python train.py --n_layer=9 --d_model=320 --n_head=10 --n_kv_head=10 --head_dim=32 --d_mlp=1152 --vocab_size=8192 --activation="squared_relu" --norm="rmsnorm" --norm_place="pre" --norm_eps=1e-05 --positions="rope" --rope_base=22000.0 --rope_fraction=1.0 --qk_norm=true --attn_scale=0.201 --bias="qkv" --tie_embeddings="early" --parallel_block=false --extras=["local attention windows", "gated attention", "capped logits"] --init="uniform" --init_std_qkv=0.0442 --init_std_o=0.0104 --init_std_up=0.0442 --init_std_down=0.00549 --optimizer="adamw" --lr=0.00119 --beta1=0.9 --beta2=0.95 --weight_decay=0.1 --lr_head=0.00645 --warmup_steps=353 --schedule="wsd" --decay_fraction=1.0 --decay_shape="cos" --final_lr_fraction=0.05 --batch_tokens=[16384, 32768, 65536] --seq_len=512 --doc_mask=true --train_tokens=286500000 --steps=7573 --dataset="wikipedia_en"
Each number is 50 + 10 x the weight over the matrix's rms, rounded and kept within 0 to 99. Layers, rows and columns count from 0.

# layer 5 attention query, 320x320, rms 0.0656, rows 161-191, columns 64-127
44 41 58 51 71 43 46 51 43 55 57 56 41 64 47 59 38 44 40 66 48 49 32 60 56 51 62 44 50 57 58 49 50 53 40 56 61 59 52 64 42 72 45 48 53 66 52 49 54 64 41 44 58 50 55 44 55 36 41 46 40 49 44 37
47 33 54 59 61 40 57 53 48 65 51 36 55 51 49 51 46 45 45 74 57 47 53 61 39 69 35 63 36 54 69 50 59 46 50 52 42 43 53 55 46 52 57 55 48 57 71 56 49 60 48 46 62 49 61 52 53 55 42 48 41 43 46 38
47 55 43 38 60 50 51 49 52 49 66 54 40 58 47 37 40 55 47 47 45 54 49 45 47 50 49 60 51 43 57 57 56 34 48 43 53 52 57 47 46 47 57 58 45 46 48 54 39 49 56 57 47 41 53 51 52 44 51 37 46 37 42 42
57 54 37 57 43 50 49 49 49 42 34 50 20 34 58 55 64 54 48 39 53 55 44 57 41 34 36 39 63 53 25 36 58 68 51 45 51 37 40 47 60 30 53 66 62 40 73 64 30 40 44 53 50 46 37 41 59 69 50 60 43 44 61 43
53 47 51 48 42 59 54 49 60 44 60 54 57 40 51 52 60 57 51 52 41 49 33 41 53 52 57 53 61 66 38 59 38 42 49 48 59 49 50 55 50 28 48 48 36 52 60 47 61 46 53 38 40 45 52 38 49 52 48 59 66 62 47 56
51 52 61 60 50 40 43 51 51 43 61 40 42 65 46 50 47 53 48 49 55 56 63 51 46 62 57 37 45 45 47 50 45 35 43 44 59 59 47 47 62 61 54 50 42 57 33 24 58 46 47 66 40 43 42 59 61 32 60 49 54 54 51 55
68 40 67 51 33 47 49 64 51 47 44 59 44 47 62 50 54 58 47 53 59 37 37 64 64 62 37 49 56 60 60 41 58 59 42 62 67 38 42 52 55 39 45 59 60 44 57 59 37 57 46 30 44 38 49 44 56 49 45 72 40 40 59 33
50 48 54 49 40 42 42 53 67 48 58 48 33 48 43 60 50 39 45 43 32 47 46 71 57 43 50 30 55 56 37 37 68 51 51 36 71 45 38 52 61 57 63 59 68 32 55 38 62 62 50 48 33 29 52 65 74 41 48 44 38 57 64 37
68 44 48 57 44 42 41 57 52 59 49 47 36 49 56 54 58 58 53 55 43 52 45 50 55 45 44 43 61 56 50 37 62 70 56 54 59 40 42 36 56 37 47 58 52 34 69 57 36 38 46 38 33 39 43 40 61 67 53 56 44 35 67 40
48 54 52 55 45 70 64 37 40 44 43 50 50 56 30 52 44 57 57 49 45 56 45 41 50 39 55 75 49 56 55 56 41 47 53 65 64 43 52 44 45 35 45 35 48 40 48 58 21 28 35 54 47 36 46 49 42 53 74 59 57 44 51 51
36 62 48 51 63 46 64 43 39 55 47 40 80 74 41 40 58 44 47 54 54 73 84 43 55 65 63 83 46 49 37 53 39 51 60 58 49 71 43 48 46 56 52 48 44 82 15 61 53 44 43 47 68 73 48 52 31 31 64 36 52 61 43 72
46 49 31 63 66 47 37 45 50 49 59 62 44 66 46 56 55 46 47 31 30 80 51 53 51 47 54 71 70 42 67 56 46 63 53 75 75 37 43 31 51 41 57 28 65 45 44 30 44 50 39 64 47 46 59 38 48 41 69 40 65 58 53 68
42 44 57 33 34 64 53 50 44 65 62 55 51 54 56 53 43 62 57 55 73 36 51 52 56 29 42 43 55 51 31 34 38 57 35 49 31 35 56 40 58 55 43 59 45 45 39 51 57 43 50 51 47 50 48 45 45 44 25 44 46 61 39 39
56 45 65 69 67 50 55 60 41 53 42 36 49 31 46 67 52 35 30 40 51 60 45 57 53 66 50 58 37 43 40 46 53 43 50 63 40 39 40 57 54 57 51 26 59 49 63 55 35 40 56 33 69 62 36 59 36 52 45 38 36 67 75 65
56 64 33 49 59 37 44 38 45 48 56 42 45 54 36 50 63 60 57 52 46 72 34 45 45 48 47 28 53 52 53 29 44 63 63 38 53 35 48 64 66 44 42 38 35 29 34 38 67 38 29 56 38 37 35 41 54 60 59 49 68 60 27 49
80 56 55 51 39 52 47 54 58 35 70 48 47 33 45 42 38 67 64 61 45 52 53 53 51 55 60 48 43 40 39 43 52 54 55 35 57 55 52 43 41 55 33 41 45 44 45 50 45 65 61 71 44 47 45 29 61 44 64 57 53 54 64 35
46 61 50 54 22 52 54 51 47 54 50 32 56 50 43 52 62 52 50 40 45 38 54 55 73 50 38 60 63 44 33 42 62 62 46 45 47 59 45 56 32 57 57 51 54 56 56 64 50 53 62 44 61 54 54 54 47 43 62 56 36 41 61 51
48 47 58 57 35 62 51 50 44 52 61 44 49 38 51 64 51 30 55 48 44 51 55 69 43 52 45 56 51 38 41 40 75 44 51 41 51 55 37 41 46 40 52 42 44 54 56 51 51 40 58 34 58 66 41 48 47 47 58 48 32 57 50 49
31 52 45 38 57 53 56 39 71 50 36 65 50 46 43 51 38 53 39 37 46 43 51 55 44 58 58 48 59 48 57 68 65 53 55 60 51 58 38 38 44 44 59 53 44 48 46 46 59 48 35 50 59 58 42 56 49 45 36 70 60 49 42 38
35 41 51 46 41 36 53 59 49 49 38 49 50 51 48 47 58 50 67 53 55 48 54 50 46 47 48 51 49 56 53 46 42 47 51 40 40 58 39 58 57 53 56 62 49 60 62 63 52 56 61 44 56 52 39 56 60 57 42 45 54 38 25 43
61 42 51 52 52 55 47 46 57 58 38 44 59 40 50 51 50 53 58 52 37 46 58 55 54 35 49 38 55 60 56 52 61 72 46 52 47 54 57 46 40 44 51 47 60 33 48 73 35 63 53 71 44 52 44 45 49 54 49 58 47 40 49 44
36 58 50 37 69 43 41 49 33 50 48 45 58 58 37 46 47 51 63 59 76 35 48 54 44 48 48 52 36 48 49 33 45 30 49 44 38 42 50 51 48 53 65 59 68 49 47 31 71 54 44 35 49 44 53 55 49 60 41 52 35 42 27 43
57 58 64 55 45 60 54 54 65 46 38 48 50 54 43 61 66 57 39 47 29 57 68 53 50 51 53 67 51 56 47 51 69 43 56 51 49 44 34 42 59 41 56 48 48 66 38 74 50 45 39 61 50 48 57 54 51 31 84 54 62 60 62 68
60 56 59 37 56 65 50 49 65 60 48 41 38 54 49 42 60 39 42 43 50 49 64 50 46 42 33 60 50 66 35 55 59 70 40 63 52 57 63 51 45 59 55 55 64 48 52 58 45 32 49 38 39 44 50 51 53 58 56 60 57 53 62 58
38 35 35 56 48 39 48 43 42 44 35 39 52 54 41 53 43 37 51 54 47 49 31 67 47 46 53 52 57 59 54 62 56 41 46 51 49 57 62 49 49 37 46 42 35 52 49 38 60 37 45 42 64 55 44 61 58 36 71 49 49 34 36 53
46 60 70 51 46 60 37 60 69 52 35 56 57 45 54 42 57 40 48 60 32 44 62 72 31 42 45 64 48 49 48 37 80 40 48 46 43 46 38 46 35 50 51 59 68 46 55 47 40 59 36 40 44 68 50 63 48 30 68 52 51 51 42 57
53 56 50 51 40 45 44 47 53 63 52 35 55 71 43 50 61 43 57 66 37 55 61 48 68 59 59 39 65 51 31 44 45 58 54 47 62 52 59 44 64 41 38 43 45 47 42 62 43 47 37 47 52 49 61 45 58 46 48 55 51 57 62 50
52 44 46 37 58 58 39 56 44 48 38 63 50 09 52 44 47 52 41 38 62 45 34 48 43 51 40 54 36 38 59 48 61 49 22 53 42 52 50 48 46 65 45 61 49 44 56 39 50 58 50 59 64 47 56 68 34 62 31 52 47 50 43 46
53 55 55 43 55 39 50 56 47 62 55 64 47 28 32 62 54 47 51 43 57 67 63 71 49 45 53 55 71 67 56 38 49 65 51 47 64 51 41 55 55 44 41 39 37 38 48 58 30 51 51 50 34 57 34 45 37 57 39 26 43 64 58 53
72 47 51 59 56 38 50 60 42 63 66 59 60 57 60 48 45 60 69 53 33 72 64 45 52 38 51 36 57 52 44 47 21 53 51 50 58 53 63 60 48 48 50 51 52 40 54 43 42 56 56 49 45 56 57 50 55 50 44 36 34 49 62 49
39 53 53 48 51 56 49 73 52 42 49 51 54 42 41 44 46 64 43 39 52 44 46 41 52 38 41 59 22 56 58 51 44 36 52 42 39 53 39 42 61 52 67 45 48 54 63 28 58 65 57 44 47 35 51 58 42 61 27 46 42 65 51 55
# layer 5 attention key, 320x320, rms 0.0646, rows 161-191, columns 64-127
51 68 46 52 43 44 46 39 41 48 48 42 55 47 49 49 53 44 48 42 46 46 48 42 42 54 44 60 67 41 51 57 50 46 48 62 49 61 55 40 49 51 61 52 50 56 63 40 45 49 51 53 53 60 55 37 37 49 50 50 56 50 43 51
60 55 49 52 55 47 53 50 57 26 40 56 46 47 53 42 57 59 55 49 48 64 63 58 41 48 60 44 54 57 48 46 57 42 42 44 46 62 62 49 40 64 60 49 42 39 54 55 53 39 51 60 64 57 51 50 52 64 49 47 59 55 57 51
58 49 39 47 45 48 58 50 39 56 47 50 53 35 63 47 55 51 55 55 47 40 50 45 51 51 48 46 50 47 63 46 43 48 52 50 49 45 47 53 54 61 46 50 40 53 55 46 52 54 52 37 42 45 55 41 64 55 36 49 52 49 51 55
53 42 53 63 45 50 44 49 52 72 71 50 51 50 49 43 49 50 49 75 55 60 56 54 55 68 54 69 51 55 60 59 58 57 36 36 38 33 51 52 46 45 47 58 35 58 45 48 20 50 46 53 58 44 51 37 44 36 51 62 57 52 47 45
59 51 41 54 51 57 43 46 41 52 43 60 37 64 66 48 40 63 59 47 55 58 51 42 58 45 45 38 40 45 45 50 53 44 36 60 32 43 45 59 68 76 56 45 56 37 48 46 46 49 57 55 52 54 46 53 42 55 39 50 35 43 37 49
46 57 49 47 54 47 46 54 72 53 42 49 63 55 64 45 62 64 56 48 57 50 50 56 61 45 56 53 44 53 57 41 53 39 41 51 35 56 52 56 52 60 57 56 40 49 65 58 52 52 44 61 60 56 46 55 40 48 50 48 44 50 40 39
76 43 64 59 52 49 46 61 41 59 47 68 54 47 65 57 60 42 37 65 53 45 50 49 42 61 47 55 67 57 58 35 64 45 54 46 48 54 35 65 47 65 39 69 49 50 58 47 40 47 48 54 50 57 35 41 46 46 35 45 55 35 62 52
61 46 52 62 62 43 33 61 48 66 40 51 61 56 51 46 69 47 53 62 41 62 48 45 35 60 44 52 40 42 59 41 66 38 37 56 44 52 49 53 49 64 62 55 50 56 43 48 43 52 46 59 48 51 53 51 30 54 46 40 48 51 42 47
69 51 60 63 58 46 36 63 51 47 41 55 56 54 61 65 65 54 50 55 29 53 54 44 46 46 39 46 50 58 54 40 47 49 47 65 24 49 47 48 45 65 47 57 41 42 53 46 46 42 44 49 48 47 49 48 40 58 38 53 40 41 38 58
43 53 29 25 39 53 63 53 49 41 49 43 51 60 40 61 25 45 44 52 53 60 59 40 62 49 49 46 41 45 45 67 33 31 56 51 51 64 61 32 64 52 57 44 48 60 65 35 63 49 69 49 62 64 76 57 37 43 61 48 52 63 48 49
34 38 53 36 43 41 59 54 61 50 53 47 43 45 55 29 36 62 46 62 75 35 45 50 65 58 68 48 47 62 47 43 45 34 52 28 64 42 54 66 59 40 47 62 48 61 48 47 57 66 57 40 56 42 56 54 73 41 39 57 48 53 43 41
49 73 54 47 70 42 41 51 70 60 42 46 35 53 40 45 45 60 54 53 49 45 50 35 56 38 49 61 40 66 53 44 54 56 65 53 43 59 52 49 69 52 65 51 47 60 51 35 58 74 61 70 55 50 45 56 56 49 45 40 51 64 55 43
47 38 43 59 42 60 51 45 69 33 65 56 41 34 49 27 57 69 58 43 67 53 48 53 43 48 52 48 59 52 41 34 61 59 69 50 65 38 28 49 45 52 41 58 60 45 38 63 61 47 55 57 24 42 43 52 70 28 57 64 42 45 35 43
64 69 49 64 80 58 50 50 36 61 50 72 54 56 29 61 46 44 54 49 28 56 57 34 37 48 46 58 45 51 50 62 47 56 53 62 43 56 57 40 45 51 53 50 44 61 43 36 35 47 44 51 50 58 63 37 41 66 49 44 53 55 63 50
53 48 50 49 52 62 36 56 49 44 38 59 38 32 51 59 42 62 47 55 49 53 62 37 51 36 40 45 55 45 40 37 35 48 31 59 45 62 47 34 41 50 47 59 47 32 70 48 36 44 45 44 52 52 49 49 44 55 40 31 63 52 53 68
39 58 42 54 45 42 42 34 40 47 54 67 36 54 63 30 34 41 52 53 63 56 44 42 82 64 52 48 49 42 61 58 60 49 47 53 33 58 51 58 59 32 41 58 59 56 43 49 55 45 37 46 51 58 55 54 62 43 55 80 38 59 35 37
37 34 43 41 35 35 34 24 43 54 62 42 41 46 62 40 24 42 58 63 70 58 64 52 50 54 59 52 39 63 54 49 49 46 54 40 55 35 52 55 53 51 35 54 50 34 44 55 50 61 46 39 68 44 60 71 58 45 45 53 54 58 46 52
60 65 64 49 56 54 52 47 35 44 41 59 37 47 52 53 49 55 70 65 46 62 55 33 54 59 34 46 43 43 33 62 47 48 42 25 37 50 44 30 47 61 45 43 52 43 57 51 46 57 52 51 53 27 48 56 43 53 43 58 56 37 51 38
56 53 42 53 57 49 53 68 35 34 46 66 51 53 54 67 72 36 43 47 42 39 49 35 43 45 47 53 28 48 49 48 40 53 53 54 44 46 44 39 48 41 62 44 63 68 47 32 48 54 51 58 49 41 46 51 37 60 53 25 51 56 45 50
56 61 60 50 60 65 60 57 41 57 50 44 57 66 45 65 47 43 31 51 45 57 39 55 47 47 37 56 45 48 36 54 48 58 38 49 57 46 43 46 48 42 44 57 32 50 53 53 51 37 55 50 54 41 34 56 47 35 57 53 46 35 53 47
35 35 46 50 35 52 42 53 61 41 65 52 25 64 54 46 53 30 32 52 63 43 36 30 62 76 41 50 38 43 59 60 52 43 57 44 48 38 49 45 52 38 38 55 59 54 50 58 33 33 49 48 53 44 45 60 57 31 65 61 30 67 51 51
58 49 60 43 46 44 60 63 48 45 53 44 71 58 55 42 62 61 40 47 42 51 48 54 45 60 47 45 51 31 46 58 30 42 40 48 64 57 53 53 42 56 51 54 45 56 45 49 54 45 49 56 53 54 44 49 31 31 58 40 61 47 63 61
40 49 41 36 34 44 39 50 50 55 53 47 44 46 61 39 51 63 54 57 66 36 47 42 56 31 45 38 49 58 58 38 53 44 53 44 49 51 60 70 46 59 46 58 39 46 51 51 54 48 45 63 61 39 54 55 75 62 33 42 55 46 39 27
54 34 39 33 26 54 21 48 62 29 62 50 47 40 55 46 51 39 33 29 60 60 55 45 50 53 50 38 37 56 53 39 63 39 57 69 56 47 68 41 57 49 31 41 28 50 37 50 60 50 46 46 32 57 47 47 57 53 40 57 58 43 37 56
36 66 45 68 60 58 65 52 57 54 33 59 47 81 59 73 46 40 44 54 43 53 57 49 27 43 47 51 44 63 44 56 44 61 56 48 46 47 36 62 45 51 52 41 42 50 50 59 50 67 60 65 77 58 48 49 29 42 58 39 61 48 55 36
45 26 45 64 49 62 46 53 42 50 56 47 55 62 60 45 50 32 58 58 51 39 40 63 43 54 49 45 45 41 73 73 40 59 56 53 49 58 55 51 54 44 36 36 38 54 43 59 48 40 42 67 67 56 54 43 58 59 50 56 53 50 41 37
32 39 53 45 41 45 44 55 57 47 50 44 39 26 62 42 37 68 57 55 58 46 56 56 55 41 61 45 57 45 55 26 45 31 52 38 46 49 43 64 55 59 66 48 46 43 48 61 50 62 56 43 48 27 58 50 65 41 21 47 59 45 38 46
58 68 38 58 57 45 59 51 31 48 54 50 46 50 26 63 69 36 47 38 32 62 55 46 51 56 53 50 54 47 47 53 45 66 48 62 46 54 52 38 38 43 49 31 58 63 39 42 55 31 58 60 34 75 50 32 36 46 70 53 48 55 61 68
45 48 54 56 50 56 36 63 55 36 71 61 47 64 25 53 56 46 27 43 72 57 44 41 45 69 55 54 45 37 51 56 35 43 54 48 38 61 57 56 49 44 65 50 60 40 46 44 38 50 51 56 51 56 50 54 65 59 42 47 26 74 48 62
58 51 67 49 67 57 44 42 72 67 54 47 42 33 48 41 40 42 49 44 51 44 44 55 49 55 58 64 48 53 48 43 61 55 47 60 54 47 46 40 56 43 55 67 47 49 46 62 69 63 72 36 49 42 52 67 77 44 51 58 43 63 54 35
52 65 37 46 45 31 59 42 32 54 56 43 63 61 34 55 44 44 36 66 40 56 55 57 51 48 50 62 64 55 44 43 41 53 64 67 56 53 55 48 51 37 40 56 42 32 69 36 33 39 46 45 34 62 49 44 42 47 59 49 42 49 49 54
# layer 5 attention value, 320x320, rms 0.0647, rows 160-183, columns 64-127
66 35 56 50 46 49 54 55 61 52 67 32 79 47 42 60 59 53 39 50 41 35 68 56 59 62 55 51 50 37 57 50 60 52 55 49 40 58 43 56 40 39 51 49 49 60 76 42 25 38 70 73 60 52 51 37 37 44 54 41 45 57 40 60
36 32 50 60 38 68 30 36 54 41 68 40 38 47 55 55 61 49 25 71 39 53 55 72 53 45 54 46 46 58 49 39 51 57 52 35 56 51 45 69 62 45 48 50 55 60 56 61 44 63 51 47 53 48 44 37 62 30 51 58 59 64 41 54
52 37 55 57 66 55 43 46 38 51 52 53 54 46 45 37 47 65 71 69 66 52 36 45 46 37 50 61 74 59 48 43 46 58 46 41 53 43 63 56 53 65 40 47 59 41 46 45 58 40 36 42 48 49 54 49 62 57 49 41 57 55 34 51
69 37 34 52 56 49 63 57 52 52 61 58 54 47 62 61 50 50 46 41 29 40 61 54 43 39 59 23 59 37 67 31 46 29 41 58 50 68 51 53 46 57 33 33 49 46 64 52 37 39 56 71 54 53 29 33 56 50 55 43 62 49 45 43
52 51 47 61 46 44 52 37 49 53 37 48 60 33 39 37 60 57 41 60 46 58 57 65 40 65 47 56 70 50 62 56 69 44 64 49 60 54 31 60 53 41 51 35 49 52 56 64 33 39 34 61 30 62 49 60 32 60 47 36 37 56 24 57
38 48 52 25 55 31 42 51 37 47 51 41 53 43 51 59 48 39 39 57 66 51 45 52 51 38 54 35 43 49 39 51 62 59 66 61 33 47 44 54 63 49 49 64 38 45 61 57 57 50 41 46 59 57 55 59 49 54 48 63 45 50 57 51
43 44 46 52 50 38 47 47 60 62 56 56 49 25 55 47 51 50 33 61 54 66 42 40 47 52 64 64 35 56 47 59 55 36 50 49 59 70 62 49 61 75 45 61 58 53 34 49 65 54 44 51 46 57 64 33 59 42 68 53 44 44 56 54
52 43 46 33 69 59 69 64 27 48 52 51 52 52 50 60 52 42 59 43 52 52 65 22 40 47 29 52 46 70 59 52 35 37 61 63 50 56 58 49 41 36 63 44 46 39 70 56 27 52 62 72 38 56 38 39 57 55 67 46 63 53 61 45
45 61 70 53 37 59 47 53 44 38 55 41 50 36 58 40 39 45 45 29 55 50 32 46 48 53 50 60 40 66 54 59 52 35 61 37 53 42 54 44 47 35 60 43 43 57 62 78 27 57 44 59 53 44 45 52 34 41 48 49 48 66 44 69
51 51 43 47 48 39 53 49 64 62 66 78 60 60 42 43 61 51 68 55 38 39 49 43 60 48 60 37 75 35 41 48 37 58 44 57 55 49 50 47 50 51 50 39 42 57 49 31 70 44 49 50 59 48 53 30 38 52 64 54 62 50 34 48
31 64 46 52 20 54 53 53 47 46 51 41 48 43 49 47 43 47 40 45 70 41 37 45 33 45 51 58 58 57 65 40 64 39 50 30 61 31 51 64 58 55 36 45 47 57 55 62 37 57 56 36 57 67 50 64 66 31 49 46 63 37 38 59
46 59 49 65 34 59 50 50 60 42 49 48 48 36 49 48 51 44 54 69 39 38 59 43 45 50 54 58 65 51 51 56 53 53 51 59 53 66 47 54 58 31 63 44 59 65 48 62 57 57 33 59 47 55 49 53 40 48 62 51 44 45 40 55
39 55 32 50 69 35 39 49 53 49 57 65 42 63 43 48 46 62 45 67 61 60 52 46 61 50 57 50 51 38 51 36 38 57 45 63 50 42 67 56 63 56 64 57 59 55 39 27 48 39 55 28 45 53 56 23 50 53 56 52 47 49 56 47
47 44 52 59 58 58 69 46 52 41 46 60 52 42 56 48 43 40 40 41 48 31 47 47 37 37 61 53 39 56 51 58 60 42 49 61 59 94 65 54 64 43 44 68 57 62 42 45 53 59 31 54 43 44 42 64 46 63 41 60 48 40 34 40
56 51 53 47 39 56 62 56 45 41 58 45 56 50 60 32 65 52 52 54 42 50 62 54 36 49 52 70 54 53 55 58 51 26 39 50 47 71 61 36 32 22 48 47 57 74 56 55 53 52 46 65 47 47 36 65 39 55 51 50 54 40 36 47
63 42 59 45 46 53 37 39 57 51 38 34 33 48 40 54 47 52 47 55 50 61 61 59 51 45 58 49 53 37 53 52 49 47 43 58 57 53 44 50 54 52 48 49 54 37 46 45 77 34 24 42 52 53 48 44 42 56 53 59 47 47 52 48
61 52 44 47 60 44 59 61 40 35 36 53 55 52 61 54 26 46 47 27 51 47 57 58 49 47 43 45 57 45 41 55 52 66 33 40 49 52 82 58 42 48 46 54 56 56 46 32 43 56 56 40 44 62 56 50 47 66 54 58 56 54 51 49
36 36 54 38 46 37 47 38 54 52 62 45 39 49 55 45 38 52 45 68 51 48 58 63 50 33 60 34 36 46 63 55 49 57 55 35 51 43 55 55 52 54 60 54 44 55 31 47 42 47 54 30 64 41 47 30 55 35 49 49 43 44 57 49
43 40 61 46 38 55 48 46 58 51 51 59 34 43 66 52 51 53 57 36 59 35 51 45 41 43 50 47 53 39 76 66 55 58 52 52 55 65 33 57 49 53 46 56 38 58 65 60 41 73 58 52 60 70 62 46 40 54 56 56 70 62 38 36
49 44 52 34 58 51 60 62 26 60 60 56 30 54 51 37 50 48 55 35 50 45 47 43 58 57 35 42 37 54 47 51 52 57 57 52 37 49 46 48 53 48 48 48 64 44 32 40 38 56 61 61 37 52 40 72 60 61 48 52 49 60 47 49
58 61 48 52 45 45 61 48 36 68 62 49 50 53 33 46 36 42 38 37 59 63 60 41 52 45 48 52 30 51 49 55 64 49 49 53 45 53 57 52 54 51 36 45 44 48 47 49 55 42 47 59 53 67 35 44 56 43 63 31 53 51 57 52
46 61 34 56 60 34 59 40 31 55 52 49 59 60 52 52 39 41 71 38 42 49 36 49 55 58 48 32 57 54 42 45 33 42 66 60 49 23 64 48 59 70 30 31 49 34 52 43 38 36 49 43 46 38 40 65 50 63 43 58 41 48 64 48
59 56 66 67 42 43 53 36 45 57 48 42 44 46 44 54 49 31 54 69 29 53 46 44 50 58 39 54 43 64 46 61 47 54 53 56 55 40 36 42 49 39 56 44 54 53 69 52 48 53 32 42 55 41 49 40 44 60 54 45 46 46 53 60
43 50 62 45 59 39 44 46 53 42 46 41 38 39 44 47 40 46 40 55 39 51 53 43 40 45 43 68 56 53 38 41 50 64 48 45 42 59 40 50 52 47 58 51 55 38 47 64 50 52 50 67 54 60 51 59 53 45 51 50 45 42 54 52
# layer 5 attention output (transposed), 320x320, rms 0.0571, rows 160-182, columns 64-127
54 31 42 56 57 50 56 56 48 57 74 56 46 37 59 52 47 44 39 65 40 70 49 44 34 67 55 29 49 46 47 64 41 64 52 48 56 38 57 58 56 37 52 63 48 58 54 61 42 50 64 62 49 41 56 48 35 51 45 50 58 53 59 48
61 33 35 47 44 53 34 21 61 39 48 71 45 38 58 60 48 48 41 51 61 54 53 61 55 56 64 51 47 31 57 62 48 54 53 43 69 60 60 86 51 46 48 63 47 75 48 68 39 47 52 59 67 45 57 59 48 52 47 32 74 54 50 55
42 51 49 34 51 30 52 41 42 47 34 45 69 49 49 37 46 60 66 54 62 44 34 38 56 27 48 56 52 57 58 34 28 57 38 47 38 45 71 58 42 38 45 40 49 49 53 49 53 59 42 66 73 53 39 34 60 61 54 42 57 45 36 59
65 44 42 68 46 37 63 41 64 35 63 57 42 57 57 64 56 62 73 37 50 65 57 43 52 51 50 35 53 58 40 54 34 59 56 49 47 52 43 64 48 40 45 32 38 57 41 55 47 73 59 50 44 70 45 52 54 45 43 42 59 62 75 42
53 47 52 46 50 49 57 50 49 47 50 61 65 41 45 47 50 55 37 74 49 36 47 37 38 66 71 71 39 51 36 39 79 57 60 40 41 40 59 68 53 44 44 55 36 38 49 48 36 48 37 49 68 53 44 45 28 58 49 47 32 62 42 63
52 54 71 30 62 47 57 45 44 61 44 45 50 47 53 55 36 44 43 44 58 67 61 48 51 45 49 54 49 36 47 67 53 39 63 69 42 48 49 19 52 55 65 38 45 51 49 67 71 48 51 52 54 62 52 55 52 51 54 39 45 46 55 46
57 55 53 28 34 47 41 51 44 60 45 50 57 43 48 31 59 71 56 53 55 44 54 57 58 38 35 56 48 65 59 47 41 49 47 44 37 40 52 67 27 44 63 36 34 42 46 46 78 40 45 59 61 48 57 52 48 51 50 39 54 47 21 51
55 55 43 42 44 55 51 49 45 41 59 67 49 41 49 63 39 42 69 40 49 64 46 56 56 54 42 45 53 61 45 37 43 51 46 45 61 47 34 46 47 25 59 52 53 48 45 70 57 55 48 74 36 29 65 51 52 58 56 65 54 55 37 46
61 52 57 41 51 57 37 61 56 43 45 48 50 27 60 58 44 63 50 43 51 55 47 64 41 65 47 65 57 35 64 67 79 27 48 43 49 45 32 60 54 45 51 49 47 67 47 57 37 59 56 55 72 41 50 69 41 47 49 48 57 54 54 45
40 42 52 76 58 54 65 40 56 43 44 68 38 57 44 47 55 51 71 50 53 47 57 50 41 37 55 31 59 63 44 33 40 46 53 50 45 37 58 68 54 56 39 49 45 55 41 47 47 44 43 50 61 49 50 37 49 77 54 38 53 59 56 66
47 54 53 51 50 71 39 29 43 42 51 52 57 45 66 58 33 47 51 53 64 34 34 41 45 57 64 53 50 37 52 42 56 50 41 30 60 64 39 46 46 60 29 67 51 52 54 45 54 48 36 63 56 58 48 48 64 53 40 43 70 49 42 64
45 49 64 45 38 71 39 66 55 38 46 37 55 39 51 35 47 57 44 61 53 25 70 52 46 62 55 71 52 50 52 54 86 45 57 44 51 48 46 61 47 47 48 57 65 52 59 61 40 52 42 51 77 37 50 48 40 44 53 32 29 54 37 55
49 47 53 52 32 47 56 38 59 41 43 59 55 62 27 42 53 45 59 50 49 64 47 50 66 36 45 39 54 66 54 25 26 51 35 45 60 39 73 67 41 62 44 47 53 48 43 46 63 38 37 47 38 55 63 31 49 62 52 51 63 44 55 44
62 40 60 55 41 53 45 59 45 45 46 44 49 67 45 62 41 50 62 41 38 41 60 52 44 66 44 49 41 51 36 72 60 51 53 60 37 58 57 63 51 63 49 38 56 45 44 46 29 67 45 52 63 71 39 47 51 36 54 66 64 48 51 50
51 45 61 51 41 63 45 76 46 42 48 64 48 49 41 39 52 51 51 34 48 27 61 47 46 55 50 57 55 59 57 48 68 42 46 36 44 43 35 58 53 52 53 59 56 44 50 70 31 56 21 63 53 47 56 62 47 27 48 65 49 50 40 47
34 62 59 39 48 58 47 59 47 63 40 46 54 48 39 51 54 37 46 68 46 35 50 51 46 49 65 56 50 45 59 52 51 47 55 64 45 47 22 58 66 77 57 46 63 60 55 36 62 48 35 40 35 61 44 51 44 44 47 48 58 49 52 48
52 64 47 60 27 41 50 33 53 45 38 69 63 66 52 41 56 50 58 37 51 44 35 42 60 42 41 35 37 76 49 59 20 69 53 54 56 36 68 46 51 69 37 60 42 47 52 45 62 49 45 41 23 50 58 51 42 46 50 57 66 51 57 32
59 53 54 25 50 56 47 32 39 49 62 52 58 53 50 50 44 53 50 59 60 63 49 41 48 66 52 47 56 33 48 42 36 45 51 54 69 67 61 58 59 66 43 38 41 69 33 39 72 32 52 27 56 62 42 45 53 60 39 36 53 44 48 55
49 45 62 51 52 64 51 66 65 41 51 37 35 44 55 42 48 72 48 41 48 54 55 56 47 47 26 54 71 41 52 52 79 45 54 29 49 47 47 42 55 57 44 45 58 53 47 68 60 68 53 40 70 57 58 58 53 59 56 33 49 80 56 70
64 53 50 65 47 53 51 43 51 49 55 61 30 44 67 46 44 43 52 40 56 48 50 52 57 60 53 55 52 72 50 64 60 57 50 51 44 63 52 41 51 38 32 45 39 47 43 36 36 62 56 50 57 38 37 37 58 61 51 48 51 59 56 54
57 59 45 62 26 60 50 39 51 35 57 38 65 51 36 58 45 48 56 64 36 36 52 41 66 42 45 60 52 73 53 41 49 41 41 48 66 40 58 70 36 44 31 51 59 43 51 49 47 53 72 35 27 42 48 51 46 56 39 65 67 55 51 34
45 44 25 60 55 22 60 32 38 69 48 59 53 61 61 59 49 47 61 53 55 67 29 47 40 48 53 38 48 54 38 51 25 60 53 63 58 54 53 38 51 53 49 49 50 52 41 35 54 46 58 58 44 57 45 41 51 66 45 56 50 40 58 40
45 57 55 50 47 60 47 67 50 54 47 40 54 37 47 55 67 52 40 69 51 45 44 52 41 66 56 58 50 42 41 40 66 41 57 54 51 51 47 47 52 42 65 54 67 43 48 47 51 39 55 58 45 40 54 53 42 50 40 69 39 48 58 57